config.yaml
n_layer: 15
d_model: 64
n_head: 2
n_kv_head: 2
head_dim: 32
d_mlp: 192
vocab_size: 8192
activation: "swiglu"
norm: "rmsnorm"
norm_place: "pre"
norm_eps: 1e-05
positions: "rope"
rope_base: 10000.0
rope_fraction: 1.0
qk_norm: false
attn_scale: 0.177
bias: "none"
tie_embeddings: false
parallel_block: false
init: "trunc"
init_std_qkv: 0.0508
init_std_o: 0.0
init_std_up: 0.0508
init_std_down: 0.0
optimizer: "soap_variant"
lr: 0.0061
beta1: 0.95
beta2: 0.95
weight_decay: 0.031
lr_head: 0.0101
grad_clip: 0.5
warmup_steps: 200
schedule: "wsd"
decay_fraction: 0.936
decay_shape: "linear"
final_lr_fraction: 0.1
batch_tokens: 16384
seq_len: 1024
doc_mask: false
train_tokens: 82120000
steps: 5013
dataset: "wikipedia_en"
Each number is 500 + 50 x the weight over its row's rms, rounded and kept within 0 to 999. Layers, rows and columns count from 0. Numbers have three digits each. The size before them is the row's rms in percent of the matrix's.

# layer 2 MLP down, 64x192, rms 0.193, rows 0-63, columns 128-191
095:558455464518492483548508442458459545547469532459468476497481442579464504498483438546590597529535589410553396510547480397451409417552488499459499530412494449544469512476479549477497506473507430
087:524445418488547576517543475524417530519501479439492450414522468524443442510520508409546486515576508541437522495455596490498535371472436499499490495591524506423586498482387467549527509451405552
107:492510502420457481464589499419530566457454534451540503509504577595485433457518559513445479557450450543551503618544456507538556492514434551517596562516440553420506555494506486472410487554512565
102:452553583479598586545473537467551604404582487525480487527485475523524459557492506590443458535461456554518529584574593460465507449493373551447579438504510465481465441522467541585499399567518536
089:432457548437456360440534544504608596494469524530498421468465566453561467557527509498458504483618453493537530421446542538494528422521469377563512486471486543550545458532559481553415470542503514
111:450571553386455528547556520491485538473530414484462539604529531489497442416545542544430432527514540601510516547539509558567588570575576596536513452476494583409459476560474493606504488573460560
100:558477483500476562512490465417440519613487554444534417490524465485509567533415618493515486490493494485427395501405533496521511563479564542531505480476462563498528477559568487498454493407475492
102:497548531492492524569523484513431445568544479546553548524559471556614466472461451505438496493546548559490533484537495466477501459402466561537471427499554462427436465428401512545472434515579446
098:526446523453444467625479643590560503506542490487476544467449551508440528416430504534503444563503561435403458420490466538494471468441490467467513530491447498561502537551458497493532490505481544
095:493514481405512465513480422442593500484509522470525440565470466500490401469547525462505526457515589549421418491461407496505495517549566513571645474490493406494494513500477429458482512474482426
107:644446484586431454497581558467470473607492498478474469499490523452460513485497436566536572472532494520456422478583532529578469454514519495540495426492524522532517516471469505378532579474458569
091:577473555450501469452454456474461490516523471545466508504514476482598449467485527475438509494533592503517576444459502495390634541501599527517463416442435560460495568575515555454524514541491502
112:627449474461493459407439497518446432454554547427510468543489474532485478502469585546562465459569524433489410476471508521473493559478477494564475535516431550526525538490576434506561493478514526
095:451515452488530364566486538527549488557474523521527472400489516478467496559414467432582500478440512490466467447617542538507417436471473478606511507501499486534529412488554396528414492468470502
091:542509503540526531550609528490416601517524571508509524505509446530443507490533614494516604473378418438506590500475418472455524481450557545516533526552434459510447474504561608547616531426495452
099:585515527428454602463534409528591461530548488470458538518426504487445504402571460574512583574440433490570476534529419554509468510510598446522499547472572461567410478451562448428474473455540560
091:439560538556475354515526524536468541444531496490529528515505460490504551506490519476450501454484489509492408492537492550520541453456476517532566571522467345445543498541546518535620553636456508
096:500556454461431550505583449499527543428488507429520501458530439458579391479520568515538523555449443502476456509466554412519403504548494488403509421483437404544502501543474479474545511546461547
098:573452451492507503422512545472500506534505388506472471548568546512433449503509422498423499462496587508582495515541395532538478475513403522512550532492509560442567477475496529518559521552499487
101:473574568518491539491581491558553624525466519463617444465427544547447457469461618528533475459517557444465580547526466496452426564566511532535498521570484518602525480521507462578413507443492430
097:534456582505540637477500577383560553567621423480400498438465468517423514542492421437538504448480467508529469415521563429579418424561554453449533455398544485431451525603572624404468479423503559
099:528543507568501455517441590550476468503479448530459370470579544406490490445485432567518554421538539463535537463488478378507607423401453495492628525475490479547464450567535507445504520511555511
113:500498486400518429519580558573494508440431530440547518468510473486470555495502465561585470404471518396493522550582495482539441421471449499449507540542489434563551517448553506465491480464444590
098:489446520549482512526572482599493540622527549588563537526592493607479508468562463439495487546510543508468551489474508567498394545524462495448494530529500548579547498496476486469510453387508480
105:405478565502480506541582384480437444412468528523529437530471481494522520559619521455524459440498509482492461596430453499531593435522536509430536573452551570457524440613505521497508514508454426
091:626486487535454516505503575580615554522524525521523472549462417514430501458546543567426512463507433370466537498460493528487468478494507346443548523453513474511526503462514452491464477478433540
110:514511491517495493530542510592436537510522536521559521574475485529499425554485463422496500456500529510476500640466453547583484528501415622518463550519532547503561517491446544563533552419500410
101:493474565530497439558489575569518573376590489634537594478407583511496566475531562490456567483529526515551577555540433421535429506593490474469538589464448502520450506521428520593492506465478473
119:533480578502456522541554411446481455448544526619511459490498551519459552521466547550475430576507567517502490494517480530461455591509446468535472454484590607504370412484438564509498501484482465
109:484525485578548451507526520483495555472477504439531486454482513472537488431447456422584492460477510423473464477484423492487476493515533473454483500490556482609503510534542473459506485478478490
091:527629496478517491417515430455459440560522478479428572501481481496430624595556526588442540545512514494499433549544562495554513464506400568562519507517555542500468506485521520572466443502523612
098:538553401601435496553529589415441427540501499535554512461466428474493490548537511430426508525542441602558391387392424557468496571576359511421453525499499498481558492364478567442498540462499438
107:501516521441530496518473490554551490456507389478475489503593557462505440455527521496459444390492441510485494426484471531419519480444592466496527497506501484462509482643552600485504513544523504
101:519522564538568553516508448527473496445523567481500456474513471465468539479406514452544506548479529408577522500553461452522512491467656604405500495474514448499626510477452502480626415436584439
089:464594412514615570535574491438472558463509531521591503491468445544551558539487491543510534500557468464479512469436472371530426564580518517461518509568545438494463550509561488546471598432522515
107:449584534449461471432417436421510490411510412568423516521464527461574429397485501498460482451575434611472461353494490505500555536553505498627501472531537496483397466588445484479500549434486565
100:479535461513519423479441525497465513473554578535485413488410483455489420603411532529526492432532590555435645515539504461520463471462522572601542584481573436546411450438546475509511519420471511
097:438525450468541491547545532506504422449528490528534524579444527515477461558506511503479525477525567552466488475444510468465555500424422612518513554580398513537485446499532431560434473494452519
096:498458516409587483458463540481547506560474542505583502580414567434511559493499533474459529483497523525498527598546420534546501582488475366447571456400438469489487434476486538492558495439541424
103:493517523482432493501456476455577421564466514512552530468554529467560503544524525569477397517565529538497468513512476553445535412448427607533546527461606491474606431501474439416507418533516466
097:458455542488544456486465574430544538511582479515434539484547472445547479482481512452538604443551396445520531464460448526492451456567492413463551495430494594474378399504477571393556524532548562
106:500444506491505471407474443449512523522622453502514542434497633483469567526506505533495574466564453530368523492583448445468475454424446557498518453480432554579464469452414524512477565577496577
100:457540555480560526495499473503511535446484530554531526563549539561489616464501543543478459511513512540487510494505492656510537589557542585433459426498569622510518440534429498569464453541541467
085:512479487467433416478442457492433512430537462495547466444394488554542512530449444495458508562499514520404424467525513481473488499545411526468506551427545531506464517489408486442611440571527503
104:394474488495445500448517412421605517506569422486502518461539512436580494504458591451449445487533393555497526478564460402555563570420403492608569405435569501437440528500443544483545458552531503
088:506373640433537517456499460466412504580454522452469445554505495544466562490537493535511478575559583466475470496491493523509453457504564510619540363610550461602520563524489480479494560467530523
109:520467484438558519499459510453463545453429439486454475560544520467466528568548487532485537504519476551518538509404553501484505471536426470473601411501437528444492550528430528518527457543601428
104:578526577526492514491469488451465395497480466453420464433486504490528533444457403532465530464536486526455435453545553426478556476449545458488554404511481466548549511521533552495524463515559460
082:435599493533471613506567473483451548532555526529518498482427527556483442457546462520551531495534496502488507490506555408510529490437587509550475463567485498398404405470501610480516598501571487
094:417522472486560482503489426492463498413480472454539491513440472525492522509474469445478533494474536469465520496457532418614498547628409446496504527493481423557413386488435486498476419374420535
093:548461517478564433501512559502467481610419503488596518594487489527518420500551513544500591541465546437501473511579429449563465502539550452547534534567519461521535508575469537593528457472448443
101:557533568497428536553479574392564500493360485511433434490581483461440507494499498490494484526533399560452495464553532445493465520567453587537487436528508501572563467480492519568510448461534427
106:449536475463566462527496562485476497512610420515544549562545508489499511495597525432454418504515548450521512407460460528557446553516501482436511546483573587466461512475467541594461564429463497
100:518577499567482480540515509502560571455532534492468551538500454518464565484490420425479526526475460517460430524549490446448496553510534415454503568514487540507468551488563596447580467426527523
095:508521443533401428529509473505477468459456517439497504485453518507456497395512470493527502504462499517497483596463494499613496529495471427491545519483509498465502601528527348447399424438476441
099:454533564507515523618471469524407554478548600594533501577498477506572476499527541532448546527474525497500524515514438521503460456582475438451468604521390490551621490492516509487507515471580539
104:476456406536544528502503479483528470424448526515522500484543524454490505455443538466510508526466501484554490474479453422566477478545513454428431544503535483557447509413447514376570511466498494
103:472430402536567511418612553437449554429514525474590475510466465606563538521470518524545555456545478380388506570581578499493507491491496587416560597493450472582483504498560404433442571447421511
091:508548495488576520489436498429431426512500457431477488486486502491445498519441564512373552468521492517495608455484491588538555508467504490521531486511539485437508490564579528583473503507577541
100:427521421488460594549431597549467513406477388495492538442517527384465482524476537523575445494551500534467493368518450446583481469502438422541500469456540521440436482573471546478542532444581429
112:579474559491517479519496518488494443513474449536513429482452527454432476537494553488515565439526525516413457405512415507402534450497539461532527401520485511457523582529465584419450517612555489
105:541433471501444493462388528492532458529423606494543445402485474404539453469509512414549531535496518482494480431431413491503500477484518495460421494457410508556552535473498494413477421429534462
094:516440420550446437498670538531554544451475582469520517430557486509486591515474427485588505551495559446461384499509515483451451460457467434535453517556442445547534539485512534487559454428508443
109:437556513471538476545474479538488511530545485393572526535543428508436558497520478454533547436463429433430497497476482513445464530528494549530423512444476459571504521575550479507479441459469493